config.toml
n_layer = 12
d_model = 320
n_head = 5
n_kv_head = 5
head_dim = 64
d_mlp = 1280
vocab_size = 16384
activation = "squared_relu"
norm = "layernorm"
norm_place = "pre"
norm_eps = 1e-05
positions = "rope"
rope_base = 500000.0
rope_fraction = 0.5
qk_norm = true
attn_scale = 0.142
bias = "none"
tie_embeddings = false
parallel_block = false
init = "uniform"
init_std_qkv = 0.036
init_std_o = 0.00735
init_std_up = 0.036
init_std_down = 0.00735
optimizer = "adamw"
lr = 0.00127
beta1 = 0.9
beta2 = 0.99
weight_decay = 0.069
lr_head = 0.00455
grad_clip = 1.0
warmup_steps = 210
schedule = "wsd"
decay_fraction = 0.577
decay_shape = "linear"
final_lr_fraction = 0.05
batch_tokens = 32768
seq_len = 1024
doc_mask = false
train_tokens = 322600000
steps = 9845
dataset = "wikipedia_en"
Each number is 500 + 50 x the weight over the matrix's rms, rounded and kept within 0 to 999. Layers, rows and columns count from 0. Numbers have three digits each.

# layer 6 attention query, 320x320, rms 0.0736, rows 219-255, columns 80-159
427586499535562476498521350483419492513452491433402513513515521515523554513503494512478444588459565544467518476551542463573468515544485486496461569430577498499412495475497635535456502515448502541499526577524453418492495541504467546513454517
472531560512456464482442440491454461628508537469507504521478451519480397432461440531500491574477498423432582532519567565539516506625554454513513634416508442518466508571514470548490545528443486456492481549435502490459425410410491585485453564
466510525468523519486549481514527518574534555393458514468482496551464471558475546424449521556523568444472461544515574538516553505486505519543457406461477473559454500468558441546531491517472496424556494426563546531493504480476436604463521464
475490522536430503485565495477480534522462587550447493573492501502519495439596473556475455509463506465459575599533506566480461428490471473482483613493505495499527573530527471459534567567449495505499483517517497475500466521508467525426460518
460532501440492473557601508514504512425496461487532505452483526456510461438425512455550527507495514536560521454474483457478492488531485503513472462543521460499463582532463533449527448468482572460518411528472446500418483532519458477471509477
419520456489515447493490507514458457422482529513521538452524425497484511503524541483426541492620431455537525530507542417560551633472454485469483461515491520415510449479560483475498509501610467511506544518532482494552537453492488591542470508
474570509476558513546512491452498509534510481436423515466548552503454527528512491423492516561418459472491523470543520616539423517467524486429441428481514504526375495499486541545398491504473442530445460424521540558527509544443488544545514539
575460490482428454527520502556543503508507445561544498485470489483510436468591471462482585473571447566456523515529477552475434481556546489392525509465510525457456503457555625496514493442523464567418488417479510500470633547492527548520499385
620445477479547548574578445502511475562447485535569536471507557461494496460558456471548483535525556538462496501535554558494465445506394438550479482431499467445449529486469604567586526538407499444523496471496533540462421580494495519474500456
531415486517469450514458581539451499481492497614644528488489449457484482443597538577504457387544438455560441473531441548548465405496500508478531468527408519463541485493506617423482569490509472502513563517490443474506540488554524491485533471
484492449475567475588453567497496528438515464439498482445564490517555505524479569449484478499569441518539426457450520474482528514433438484453434301519496511430523551519609403440441440497525513547579531466571550499484468552487496609590507531
506523505486445470478406425489580493444488486478524478470512512442431457498464473518494498456507466571407499484425435478474471434482585479459562492445518506525646503489466509619431451466527498537475561516533511554510512508514544552554458527
505551559479432547510430482485512524523503469526478509496444503511471509478405520510501530526443501516514482520516476504482471433492545543596541574513464464527543398530455422435488540423565485491448450538522468559511532514460546429492541499
560547487568506544453559391493420447549537474445529520525485489526524452542521588481432498621509476492455459553496561489470585569507442454584461423484489483539410557541510599575544523496605515400489448485534569551516550555433469517439502491
504506560546501531485564455494484487511522497539514502467526540494490509451464479462486503596509479471574510527458502569447492533532471479464539548535504498432529487579457477567468492451582439523486461513516545507494555488469473519553543520
524497516480488444524558499458584536508468479482533457449490533495512527495393516529516539548486491529564566485519509473494472528465548473499511560479597510440462533468500503448463552461481519527443521532482448504483470577504542465440475491
533457444536502517456491530517589517521459456508563429513494529543490458496538389503564488502517456507375448511481492487413448515497552451457451570493470492560509541528483462529539434550437502498588507461486567496466417505531568490475486544
535477524509540491510513445497542453493528465422481523503463517515497534600504503585532499467467550493501507524513549485465534492529513500477518572472525554581513555412530550522466455478422449498507467453533503453525498393517514441501504488
527498583452545612457541448524488447485454581431524505486399467503544396528480412430565472542406524597454546590525476449460477543518486508489410499417534511547563521494501540622535504496440513475490408472441532508463495548558525494423501549
463465529521489577536505545483530535442515466585497526531518461569520469444574456468502476568554508518438542556490463518538472460494551490550487563452466523474571395457569580497499514511464482465556516560500539451496460482519549541509509399
537460597491488494547524487474487524534500554502594460546493459492474510479438463480462537537477497458542507508374467564438498404485526411463528531539425520465529468463536502509441504499493443500429520455551488468542544502501488614475469496
466482471532548514425431516523511444421446548485464516481506466448551557631477507557468445487525504489457480465498475450455552575466432520560538480444519490489475509524532447575471472456591477462534525538498446507519446407386479405477541553
466483619504488438554527467500492510464538476548509505537485445471521523428529546515523447537535518581566545507505478525496542488594479476486554522501499469412533489487515546518462477517509502524474535576444505457528521459525494570520526435
531488457540509539462485504479541444554522513514577517548516493469516445532547529559498433455506516464464412532494504469464554535519509440511481472509572513524504566566506481547498525475494481456537500511500526496485460473509517509516504504
425520443506527476556439476489437517450454528531479505563513515505481496512581457562517462397566393518488508468502439475473459467468457513464514487451522510424502461444473543534438542426488502553476504584603539426519560439573519437479468519
500466514542556536496552471507528502456507455498440511481529464553542478549505519527544453538464465503453579501501538590545484521461441537507496486490494470473569492513533549529472469535475488475568568510475471500535482457485503521495497553
459534572461459494495448539453469509487506473463445526436574490503505500494408538473529544491540552533546451469436485393554547444440607565588503482505514520477579400495497482461491490467579503494462442593524440523495551473459459490519464466
465546520487482446525511472475583506468561502452462437573499487517475493545455460493541534576474431442459625509511444558476491491553565486428497565493541519508421558484417511489427464442459480538462482535433452533501557453503530469434464526
571439433536545539512465526534443479509449550472489465495489525511517565489536456492475487496485523436478461461474488577465498496492492504491486444550435528517452581544471444496452459517520463536536480452541580455478488522530519516496513567
452471503514477465537538478477442551513480568512422472472528587533530567452447466468484506560564482454527587465464507470609549514539453489537507600500555469411475512485493393445440499462483538490539543542511493437507521455490500473593489471
519501513565405488484498475521517520449507538434456476572456467532525513462470444519489503533515470496455515509526441564467504495527493498546547471491472547467516550529504482522488495459555441500549497502527476548507498515563471476506522494
511498481533514486467448481474436504496506479474416493507501578553511542529473441519542483499570542560553522463443471449595475393428484545514552477519563519531477463520474513488411469467485540469477548571571491517523491464522507440465459481
556542501477458518545520558492565474559528549533544436521465530452506494526511452456518502485406493492462534534483486497378475447561566450491440483504409486582514604479486549516510471526451506503467417422533610529443520563534483445502530466
489532524516532441529513474475441473431506510516526547525492457485531535517442548512497499498460506421526528470433474529495566479421500498527500514546487502492590533449524615427477506545507493436464530489487427532526512432467506463466523473
554513487469534472586546464525537504485461524530526494489514504514469538492461469439534482450456482495502472406462482523467489466450491494447535459544489546462489542519443514495488452479497514534569559522504496489498500532530510579491479551
573440486522490482506514478520556511487509517495547535529477503527515513515609468473465433491504494486488442452519458586463442473442466497510537571550450499472533504483546554494519483539524468560569545444448468485504535573544513570470461522
540512541489493537602431485479583516526501476510571490495490510517455501464422488446517532469508529501497508539436485485494551478499475426466520565505505486470594498462528424494462508491480572489540511533458460517537511474510513489463482562
# layer 6 attention key, 320x320, rms 0.072, rows 219-255, columns 80-159
466456448586485520486433569497615486468551566606529538554471508473437498463600441577529433400606505516447488519567535553472490492448406530515513555461554438428485549431590450532465505463443493523511458463494505464515496413540517492476467485
503491538496523498411505545482579518474512531515568389421430433578529485491445574393575511555504533464557531440464459458426504433455518532548504566525488460499520511541491472549529565512471538471445522493510533496530569442557544482530575516
417452574492465458452551506515477544505499553538539426459430419558461453582521468513574484505525456443562496462454468487424518516526512526452484456577464474553505512558457488493502523543510516442516519397437521559478549435498490586570555501
469458596497447520460506476482603493466539456550545488562453451543520443538375485512532547468515464508493549468493490637520487432493483513452536433503501483462446483544473427486474528482496551522544492465538529460469498463606544455515498411
557470468609446492484506606470498554555450494544466492556529511495480623450447502498441517507528518510478576488485449484521474450439548435399569510477530571460509499573390452459500520488466504539402420506467390506598543518532562388493479466
560546587479439512519531539499497557602515506458507486520497411502506440470570520504522556457516516488521471555501472524467518388494405595499416444510457474584563519551524557572458479509505467497590536494495533533467519488451475491582521472
444477533523530471463449550568549554569563593544454468481465490460561514546524478502524525416553544417491494486470483516481490480420499518466449430444452503522481550449582470512521447599406506433473561509407489451436560482573557528482488536
516514537508526508463484525524481535502478601463443522522487606511456459588564496490504469497476502523491345513462466520479473419547510570529512527494518541614492543481474544502489476505458496434534558528497567578446488504523539537507482598
501507546516524507512559529519461513506513526486546490538457473486493547523403496445555479471433507604473498450482522452418488490490487523527546480520506588478425547488437450499527487498492517453450517463515607521472417563531485517470509524
541566486490491523469507551513519546480482506397451545478523517568547532541560516461476531485444471577405530477510542525438490477458529495419434538433566507488534491533531544558519508524515480420487434547489536482488405529459486505471521531
512522460544488523505498502584535450615476479483517512471488493413507534511544464530497526425541529490509505516533432519512536530503550461446498482511488562539499488552547475470482398513414532606499455470401504501520487513518478541530546456
458565490531516509476477505522478371580519470574459502431511492459471482522505547550516505507537568456520504534512553443520503514485501544521515520522493520485434525507507547497477454422469528566549589501456557489484483463581529527467464536
488535578511514499479560474533469502589391544430437513517629520452495538489473467459428511448466405456410534575448563487522493553520644483457556517466536540457537492497562495482531586590513482422461452546465548457507539541491437465438367487
513550527462508515466487484613436541482431607499465387444490525533485503568444568497432520445507501517428479553540536527499490557482584513460562449499545485475513551460438461466459461535440482557450481432427472507511504448517427492530518513
516471519471458478559545503495467526585602535515557481562563511515493515466527479558512539479503527435556571547527563560509531475510507498497488508449485519548551531481453500484531470501471499410500481528477434471496498562545510468519496508
491468528605481485527518516478468515529507566507513524560497555389441515516588457537436499453512468500491455456480467538518412459459395568494527515471520578510495540467585504516484474572552486552538473545553493538603555558522527396437469485
482519487449545523518487477460473443375521462468543490481484476536557503478354584434470490628500535544581496429495506429470585519523526456558505488556477498483443475556494515440555505399459527493459512514523510476489480536620489524500504502
483436503462435543456503501477554482442593521580522475521471516558453466472421534549509510544515516527525480522416532472500473537539432502579544629584526463444486457447482453386624519526543537541514466494485501452472503538486550557473487477
431485542452494483522574396449351510535516499626468492567505568495485564441447520454436572486504531480489623594540564509514423553423515494531550491460526500455512537452437444424523549477416520512441537464532449455512552563539471524428427451
573474492539461437488512439506562494472541578475549482447465505508427485496543488499564511553479481490489497483527497489492536458512525552481535545547478436517486464559556458393467538458497476491539457485481580558455478453534435483470455552
570535460468480469491517477510497424564511537389548509524390534512535466495557492549557506466438553492565509570510506550508545482574559558508433582424502502572459512466467517522516526463453496431541490515486517518480511494469437477499481558
521502470454556541604465526454458467502575437482525485471570428505540478490502537495505591437550540528498475538540528521467431535504473560525440460531526505424516473374448552586492484528588486541481559571543535463527512626479468571552505494
547451498493501588545476503492547520555500502526512512504475544547514555446566479571581441462485490493488472504505512506479444446585557492460550562480544509527468555445525443534507427530547502411471408495556529475475570437516462438506578566
537500528432448487421481492481525497413499423487573512453567526559590541510434577504462540521488459604562505438467517433463519531506435489539466557505501498499492455473507619502608561432495486551436469503523465486552465519461484449484568469
508495522572527581537488542514515473580528451572428521507521513485597502448463527523542548436519578530393551480557555491518458407537458529507564524473507510400400461538545516427503507535477483536472533499488471461502365450551589522460434527
426469426504572511543509481551446494477535568559497509521446503465455542440456487538507548486511471471528489544511524508465492555437535518534602520540460481512502477459537323451476422580494542584509527498484534487387450479528471550546558506
500485522528562439468492507490586559598481490480461478500512475453429543475505417465431467493543553434539526575534447500546441516478594549426503528512564478511632492634510534511543595484464450561486475459440476429494525442475564543540443538
528511549490481438509425522479500526518527483543496499460493498463517464461479551483491506483498599453548446511446461520557479407427433509515507554426481493552447513428534503596495472525493508532518567559546458480485575423581580411506524499
490493452475516560529436556474473505502578474552565496569473492531514486561470527520484511478504486484539483526575536551445475589555459474502358500449507496512471494436426451487462440469470554538504524482518514505546456535573416466585522491
451461480606452576545453541469584514502461435569551525584489451457431523435381477563530497492495469466545517469513513568533512406582463528479554520534439520535463512609474469463391439493573523499502519583563425498496463473567498456575536504
531515571361533594463442419507425479574537408527483479483492489506520455470468546491497506498471517492399461495440528481483517452472527464489537488425477499536439575469474462463525496443497503439434516508494541514515493530547536454543600556
451512388592553591566502517507580465474490528507491540491586489486482576524529447613440488506495516516459510480549502512580506548516577528579535580504494460421511438580474494424481492455463479562491505530478473420430388433512554511525400582
493530587467421534453500405517410483538475495480444468503504537489475552526443555462390466568495536524466512527514534511579512484453483466492493377479541517434489498540431506517493537403416507498451469469475437471555536479559503526417444496
559513436505460522457484589490525554494473465506496480559486459515450556431456503510418578557504499509491427551500486514534529535489484488465518509522435494480573504544478424523516468556485489566523477539509489492409480562461473418564490570
480486489521510515507456560488431490533550503540537530542485489403555505447556407501605459399470586493562483471519533535507508453538458430503490540474520486499435481456476458577472484548479573510531501415529464525537541425535506420551598465
492498426438536497517498486544480534464534472518540499557446538494475445466546489561621442494482534488456484431505424473427540477545443506517463485544433483551485535480551465537532476559513527447566526442574564543453468452456472507516606490
533521480474546538462553528474431476507505487478507555484499519480582617426462486462577476518449479501588534481479527442574542538486466430483594551502423551463424505579488519497516507561510473452511532485586545509474493547489462418498470491
# layer 6 attention value, 320x320, rms 0.0676, rows 192-241, columns 80-159
538555575518388514438501520581544518495517545417516457431578442606541462483583456563435497543535413467505589487627438577572564503441522485562559467498421558515581527521490498446548463488529488507513488482455565504507457568662611540637480501
491495528576603559512455500597461539544502570445553455491451431543515417436442557527436482525589528463550456551519584493526379507516485552448471563501510479518524619524480516461488511508477488540484541510621410457582563512465407544450541512
511424464501555540562449432517456444478615566524484481543525473452475610564438503400426459415440507570509468510462483495438524476556493400477487532487443541490437421497488506509448555562529575553464504603448565466497570386497503469459541412
491598426458405467393587501524557555456477504450499533503580452559577488501531463487437533560482405444497469484515402520554587486467487448540503453440423559425409586475451493493461542473554543532497477458486532553534512506538461603476442532
540502569463546454413473566491489512454542520559519457417496490603574410536464561553457546443512498564510479413594575469485580428488517470560544432511494537460511446512465489478509486522548475476567477617509541519477489485521583514495509477
462487459537507568476472415508516452516516504494524542478474522495435514478485461320558579531469566486467500501393580526515471527493540553433522440493399502617518523454477544400427423562542481538478492517461517466473602583485422489522552461
500500515558482472470543542533496556542660493614481491572370529545460464429563563462503510540554438537484600497482464483459516506441555465508538449532520467487519468505512458555465522533516518527534504542444469415399541481588504406524422417
507551442524552482552554479491494543552436612471444432579450485530423424552492512452517475468498471489540517471435602469510379357526494536487513466543633491616532512513517521481466485493481495582561411448468432543517560504510396563470452517
518508536462463487476524433524469465524608556552521503521461531544524426489530428390462430497541494501534619531464502520530414555533551581466506484502536504490494452443465464408477517438518528514448530612515539415514589496563468441516560403
529588547405427474545509480522563548509580403549613541536536533549533447582437519572496543475582470503487472542559440462533458454547520537599457586473355446403505515544442484525579510390521492510405531477576493497595434528459523453490461444
470444501580455549413475441597378575530458494516502628404585417494471520464481597392505479488480567495503467579451509514483494545534510544397430495455521573569557492473411512524473500482539544478446530555554577510514513505497622679519514509
540491530515496520478528549541469520503515533485473522464497533502519505581506475544467368475525506520518465542452587509596502530397483480538516470553569585508472409549544485578584476550476477508571490537570536463495591454551576423481486419
526529428485494515566453498494441502523455467464438570470558576461456593466569435508473499618391478497540452601522392468589442587471477503574516488448452516496486456514567468465474480582455556393515508428529509517567486500594468537538418567
512477525566506475457507465520459515512572579569578479441567460514488430558405569467451496569524546495503599401540548627554568553575508525436434516489530548503521531475484509448404461495476512455493555645611427439459514437430447493581537457
524447525492456490478504523487479527466515457577520427368531549551512505500522535425514460457510579552535522456437565510510503586569528467520545446506485537533492432442451509518511443466510507471517587462435478413576509486519539458528502481
541584560414416438565563462399449574504415473478495551548646542487498470473483421530516537579502389514473499574488375511594437501463454473571434555507556591502436495547492491591501530434503506512558473571572520518518430519523578517489499473
521519559508419430401566430414470530455538512435530438569502531521508500497535503460457418535476508538520564429537526473522503538500516491571524416516609505475471394537397473508480520423552492494445528604465450439470462535538580462602478528
540531599472549529494352470484499501501581605544501459473582498467367555529516544496456495421470478542536484512566543496546527505501555369544566544503545541438518426459517481456482512596515520496428458481523553480496633467597598472557524543
530511516406399558449500485569522437537424593513521494457569497497607448495496457519465459412454516563572457486480443488488471501564504599529594526506497560548520522484507493477447583561500556550537499493469573492601362471575549567534542492
446489539475567503557529570400544527467430440506470477479502568488453590460609553427525454571505459431478523474533556484546496518540458423541531489488509431518525535503500471451536479446446483441422513420454505476485565466531425501590508533
546503476485466437481425498529507455503523400640433458434444554571389414469490545555576410502530563485495550460533584481544511534465493496469490477508522485514452521491533497472520465551454445398487475469510487494528528505543552513520537556
509497442536453421411673371548508434544552556488507488525518520467526393558567462500517561498513511526523534478502517467451480498582486558493559510513464614469499504498511506432365518508490518494559533556557540538531471557490462544510492433
501512562536504486539575512495520479490464473480468503523495514624561582465545463600459444560458414483504474475563448479488418563511472521482528530516486439463592504542525482467469537423438482522445468448404500514469409603404452542655570476
461376601461477549486524493501466521478459529461525550475446505472494601386435557533497610500549443437498567496463448524543524498519477492537500522520397452435395557449486510520394463623520504472436557476507479563538507558372467561507583508
510499443472459550527516478564510471511495425475430506511438505500434509415486571575469493538550556458516540495572502518468518546514478383447522535487448491480418487524501504584477486494471485399446521458488548574499526483544519513516546508
508409624425536486518513707502471612468471538386477589453492443479530605496492605366540594491499448462513432577458502443549543466457472485581414458498396472523540549529418511541551523572541533545588505497495512540521541520440536578512542452
526481464598464466409498399543503442540580422477504514486446385520610485531414586560427424481551441474503622455473541494416535419445495549481474468502455477540517551456519553514433493501511528508480524500534490510522519502491427503469511487
489421497494586493503445648387482578531604503465380581508570504462492553521522515424462416488454409536486522553431435626504555458396510411581497530506515528474572484536501478593527575486458520581539510508489475486443582457622563504467394445
479541602546397562440530359498478476467561508522477530582528445555526501523503562443454519507586442517523581451616589443453564489514529499527457463522509457468457466486503540557479416518553468445503503568476529519422466543560579587503481487
483497429502527495550407371490449414504527504563432507481527518506468565500508502509502454422388542535529588408507430558427531452545531468518486584451443522517434458493563508492545500508524499443425488607479577541461472473558520589510487500
479555453447462503584529570506575513566393555435503562497542537446493412497529460539551457481452618512486541557548436631519427566476493565513534569458581489545569488500484529487568469437469511465474538503548557515549456499560579439510541554
473486411473540436552461554538475442475528534512484459489457489449472563492418515508444577497501403458469366541460568483575463453392505501494466526521582488525465584495509489543512498498484541429417495472578517527513595432564537580466587456
509504490448526496427525557574438517514470559403476484497469505507434447570488478447486373474459564571503493513477562512597508560426492445458478467509632581510451430543466495520580508526483531488494490530516546413622636452604583467483538488
510471500503546450393421511547480436440542481439541463600440418533445482523490473543467542493447547498469464492502535474528616534529492536476412461522490499524510567551455495481571485545495493441552551527495476504518482523476547645416514568
529490487534453456515506487443521499486469551515542458532472590480445510518498469626488498537509503477527528577615414526557538460404472496544461494514484481454486554506554474575583483532476508474420485498517562485505573459529568475501497589
476523528508506536562443390443470421425557500513501408544526544503416536446539435462496532475487500525503482551463488458483367526521514543448556540531425493605502535499455476519488502494461477563545453500478528537477461473430470581518470472
529495438468481481499461449452362412524435536456501498527567461532494442424451471472430568471525538516518544499592550539521491426453491539368456512538444560569444592572452534560543431538527527538511544609616444561526505458527499561320575463
552511517600416450466494510470516479448515535595491427514502538478473476501463475511483423457462411497492563485493506507604531566466489401588486511503592466477480408492501400432446560611457535513509450453461483491496422485574497383495472555
472523518525494498404512584574511492420537434463462520431464427593579566563409570434480506536553400506427526419466528486522633525545512426468535458487492526454525447463362506586432468395538477451414479468497574443516554512475554622513496426
565547575437481565599431565486473563505399385665455511422633526521448514474589533451536513593480659517475397568437468464570455498441525382557573465507589554541557448560456490525545433531522516421493511496585555528514499525611635454475376559
529551575417449508469525442474575432481467438526503479520517552544571524530478456579536601476614538557495579559544415427437626445553539473614456462527562484421495431507551488609565473473537494428595483463418541524486347559594661465384416457
492417431520508525440504437590467484430423547548512368593528502557456512394472513557566538469553507451469555498435517505561508437469496468531501505520465517505447564531526539528509539452493485523451505556494467479439514485520540508510463457
529552487571484444514452456505486592491411444500454422517508500509454474461577553407673502486493594446498514562470498500581532533457495483550509511492463510600517534513343471544540511499452488489564491481503440479534442490500564458434425603
506515371469510464482502523537444409496600409576411543457442512448496412528475507424480511534512564557499500478525525483465539458554505457379397462484555566456401478469507477506531493466500525415463512559483469483544572380571479551354487554
501478520419523535495582421503487560477573555519506465507496452438533572428452504487433591515445432488488543549466340575496576423499527517541405553459399557396443545526434500466406538482523535493520546561503434550470516540474460563475482424
487463461437455531460461500514467518538563438534498436402487523505541534597495510401543476517610542503512535482410542451538480505565514504555475414529561556553551423478481542483470468479484467546479520524533449416552585531546568416505467387
509572579494463459521475447622555436464577508583536476544491473445456433570512498483493498522602394488479472525562440527550465505497547509545515574517433450516497554537486502485559462493447497468377525470584550524545469471559541528502542447
520571625551405508474536435492487429479540492489587560481579544508523433608551486467512526502550512481483579469580632519576596588491527585544486501531464522501587466443435548491431492415536451503529472635508460424502455526467560468541515424
531548520466418489502471512523500491537479440521536534383582494510502536543521503521423562546454558563483414495595479471544451539519568478451534561473548468424487508512474500523563468471467507480349513464531577500547534550616614501595553511
469477412478532529583478609387586474495544494547524449515480559429600582494418441478401491516492422550495401502529375458591471513486480564447478496527447512448439468522464448482538487532505541463527531372465423555584427441481386512511421550
# layer 6 attention output (transposed), 320x320, rms 0.0657, rows 192-240, columns 80-159
555522487490568443555585490476525535472454460462453476446525534583445587534478490383515481432448467537426591501481544502497580438563531559551511550508484511504412595414467589476454423487481522506449566535500485484464491442417438596555459471
614533456528579519579629498451442459545425519525444517503610485547534493494622437489507379405428436488490456481561542550459430407529612514501547601496474504466525439516517516525557596452337529496593524439537615497493489474529563532501468453
552433382461609514410528492436510513547549458542524549476532416478453521532482508632495491482596432490554492461462560480579506597437440420487552418441553480555542467450537447569553574442527428526525451475511467501517519449531560438493501620
483530523485523507490554567460560497496559484381513438426487427543468519498364391428498470522570558501516524511465518521403614507577586532590458549505540504498469521433433412513500402484566522429507459500461523497522504484404428538598521556
471504493493620453544442558573545495403460532512480490515582482471363502487410543454467488462477411479481444463514526478528517578452473514503480372455530506488499497438451503447432488408534469508439479552534553488476514524416465484503526593
591457670541478447447458526498456532433510494475499514494401538508585549490549541512470468394460506453505522464528410563479453403377574543426455488594404521487445520636517570569457521572487565471407524404491513529505562578534484529514497558
515495514451456532464448505570602455418444436612582532427504565458553459570572480539530545373595486505545451485498457473426390621598522548466485437532514509519467436409579563515511516426447511461573531456557461528580580488607651543488481446
562509544499499427514556526554478466565530475495405423422652475450578549455486516618427507529494555469485484557500525488487515427475525466455447608493496442597526444542545486539503491516422493447439514410483557505545529387505531514474473572
615480481489562468510350553518488463432555408538584557448543460440528590563530450506469440344537471485594451390556465541582543523523556496469467521548448543499449499451529606603489530475556466574590522492457428493594520446523534516540496514
511479573464506548564450528453517455541547487426414450467536601607440469551406409423449459580501440488578495423509462548436558525471535553430539453452541497420489433519487481419537482359556482565528427478512484421458541509435534450514556515
483488438528524465517416430462529510548500505515428516620548537526533458507504469485518497326453564468573470455493504485477475404446528511490511516487489524519397597431528522500518598580448482589469446501522459527494536469544490509361454570
496480506516573456463377474565499481462404497516450496496587399544566530497541538522453406462458472488474466492500544466521539552490449501531477496430509469479492484557520547579453551533595458498538560531449453491542410425417458580513460547
520462537555452502371577418459615531566572484494392564552467345523448544493491558434535544539583524573459536543477552525448516429488479508537496635528511431415487533526452495404596550492463587571493488615491415512424499506484474541541486539
525446461459558453488422653451527466456479479596590571502464501429422474554513497495443498338534554452511489431549509570592466475518522509469515562533451560466552475475482608477486502510611552558542521546440491511549475493486499512422519466
543439451532509469481381527523548485404448545541562532539490426455465454501484527505537452491483465511543460456489372499587476540446458505558520520465414532518531545432491456431538541466623533542449513535494523514504486515580485429487482596
529490426508499588566465495562525522540496446455472464540539515531569496497506493460545450461537521522552487531417603526454598557440497552462544556487459423567437531619488508484499517499531474552595412489499575483510493481412533613516572418
506497383459570473508384526595489503410469483542574512475524442380549507532525473516539504438404532469555484555496436440503552506467503507446476408556375574524477533496478541524465406536568477546462583464461477509497491536533542527527537459
499509444468556444545495471497483504555529509601491493501512369450525513569511520559492609442540487532478569508473559493475441553422496542475558370526513519437590549396606590410618575442449555575428475501503421504485610478519451574497486468
627561521522533543598549460498520557574577463453523425467526548510513463481502407493575539447448505557532532551433560497556533522488480432505409497498466492583548616465453483492449525473610545528482367455559573468483548509517501386434550543
429477447568416523494482484563501477495529566521598526553460412462508453462535456517497493642514527515467473534458370498412492470474452533496411489479473517439528520441577464428581544474420574503564469517489515483476488509556504514500468439
384521508483470501557355455511448422426499547542453534538546390526506487542516565510328477508533439520441441458599509542387492562539478536542436439455555461443504517503533433424610484528492489494504537562516408498482509521413430517498540484
627516576448557423459533570433532514441537396441409509389555574396457523541394424494560542378516525582471519479475461508575516473506640468520506632566529610534483456490413601521489492433610540485513441477497555521482527448520519471494481564
493525484466505488522512441525627539542546496515449467494492596440461534410411531361438548629457441544494491518473504566478615432579487518401380573422524448446495514524417526547513541430490480498469427544506504495486538533444533448508484506
515470475551489549515498455493440513410505527511632456559424483431437487469543489510512488579511441377562503475519419558373486475489546515544551464563447547483521460539505431422559486481429491509466530494589581463460523629522519529500523497
461516487531443532469469452474445435504425533470446502545498538500455516403487545491442528619431470416472483523480592496458527507567533582558464534508611492410562427500568377470541584513457436501527499610541465481458488535451430474466473445
512434511563501565503649478511552544571482523476562458551546539506507518459594422454571410522497530465462521441455504433338499433394516527521419477461475491488432555465448381489489599567381511540516513448518629516491434569539560502514475490
561515493472505525537504593514350533430461504455625511454423561499465377521497482483506552387452472450521485493549470569531430515536546473446558464472437563562619456477565468525467394419454495468558517427547583492473532555574523525477538536
579512402483530602410783443519551497618412545550543498473569449585570503564571479587503412444553511574468595548510543493463476509579396467525553550486523461537449441440540509487613559583398457398549535457474518547517510429499599577506427472
486485378516571526530414563534425462399451519532587491519452564488510498493513510498512536457393458422557499512544455490475511494461562598496524398606473569520448527457565508418493430459391552619551519529546441523458566535538544534449469476
419523444441479505411561444411418477480551545477488511571423552466452449567474566520461556556495516530520493515448532499549527562469493511548526406563577543513450517454550468471596457487465507536482435525573413499432578516499493426469560525
492535552493492511514463420446419537579507488409404503517558488585539587590458496497500468519433593544497528466449581519571612442513442472549600596532459491484492511549474559439511596575622487454509475520494400443503395461424440541495506476
433514600512489533542570519510403538562450488423538529541504378525530494486482536511489483532530492500550468519504633448450496494455452521565420550438526399523520548498552418577473513493468502421601516489567548536511432471399360608507537543
498503481546574479515413463546468519536496501511442550494638374527589560551560534540495441482435492475527458461501617468525586525507466479550473492461448460477515470511478470537418561600535482470509566509488422505531409463403443540510502563
508513481469486527539578524425469537573445557478555496465416523492495463479512518443483506492441555521427555570603580453401460478399562503562397541524538491426437536502395523556443415579530556533436532472464508520453476553477455479523539475
388467575487539506501560531554440515457550482390524499437555288552567534530479454512434515546493526503532499482449583525354612497466443543460475468520525489473532546505499438516558431534546437490618530467524449464482460489452412631566597442
480466525506502531521516489469505522559565433493463471545489593561457655436488491510497473574508406517486454536489513442537538530467470509593558507429587485533384546555482470574467623543497469506478426532496505477517463479456426403453483510
449484487539535561579493564454355515537398541468557517535526552493438519422433552448495471527433476409578509489479587537503451470466520519518573497444518507564583490585481483440478490479423468508558489500602504555461426559519442529582544511
495475434437498480565443525532592503490489493620572532434441372362506408511533565571463554433551468541489525543490571468483406610539436446364446423433510480533584547534531538475497446408530521494493566537500448520495561438497495575571561479
436401476443521526544413537503612502567489512556604490520523604474478463409458468402493594533543487391532439483532386391500521526474524551579381523523522520371539496374499469456319460493522484534440536571495543448521514441530510418388473533
429465525632461515526393354525589495549483515452304470594542517612509501420432601445526449462528525496475435536480568533481544440422417532443519567531540422474462492523561516393545611521557562577549433592432487494497542512408500537511447489
486455464572473558546464468574460564392500451466435492473510611573485449465460592502567637532483421498494549494463497461499560579422462553367556481545477493565469439485488465450467408442566502569527500530567577459457574533506603483530543440
493477531480485495541565475523535473412471469459544479517473523548529463499610480510516532376507538489457457520477578477492501562555566482547480455499535496515439451536558453501587467580517523460600569487503563509514559495496493513465497434
362453559516452549462488458448477543418473509436393503517554540593575530661604466540484530432486506544406491471433471476363465414445577538521566573547517518507345511574498473453534455624502584530491583425529477451452481471525551566497563444
403467489489513516476422573460450471474531544542491561499498419479451545512422526500477480531624505492524402425507581452529522622572528505611436512451585522500546442432501417482446486464527512500590490539561476528537478497457461442573539538
524492435475550517412679565405464475453452455460539489502487552500420448552446452505454447513570522464571550425478514519489537472537607515573505591562577514517397509455482519482567421458459455486525486454526543523504535540502565496511497512
497463531527486420537324524594529448420525488573449511499552503516558516519570502480507482375569468487473460443516351489540466507459489476417443473513445498460476456477504581498452542523564593607516570499427564536535531450531545482497457496
420521549452497529598551519466495489557616458443479483512533656550443510596485450424478492546577436521469499450448538556484491553561522554450536544436582470544521469419516574457528581392448503566590498482485447459489559397384486497531488485
521483511458589502553348628544514509397473434559517509483491552491553534548513437427429487353512434513515475425622367513501473504402483548455515394558454591454498537605433620480420475484593575550531528479475456465473569528503508572472451456
422540558523523448573408450498529511544564543497382481503465529597510563507410559395518567553508561543521475477463590572563604459520459532487514544545486529436510468494417479438459560435538558534484451631538435532518540484371433513592506513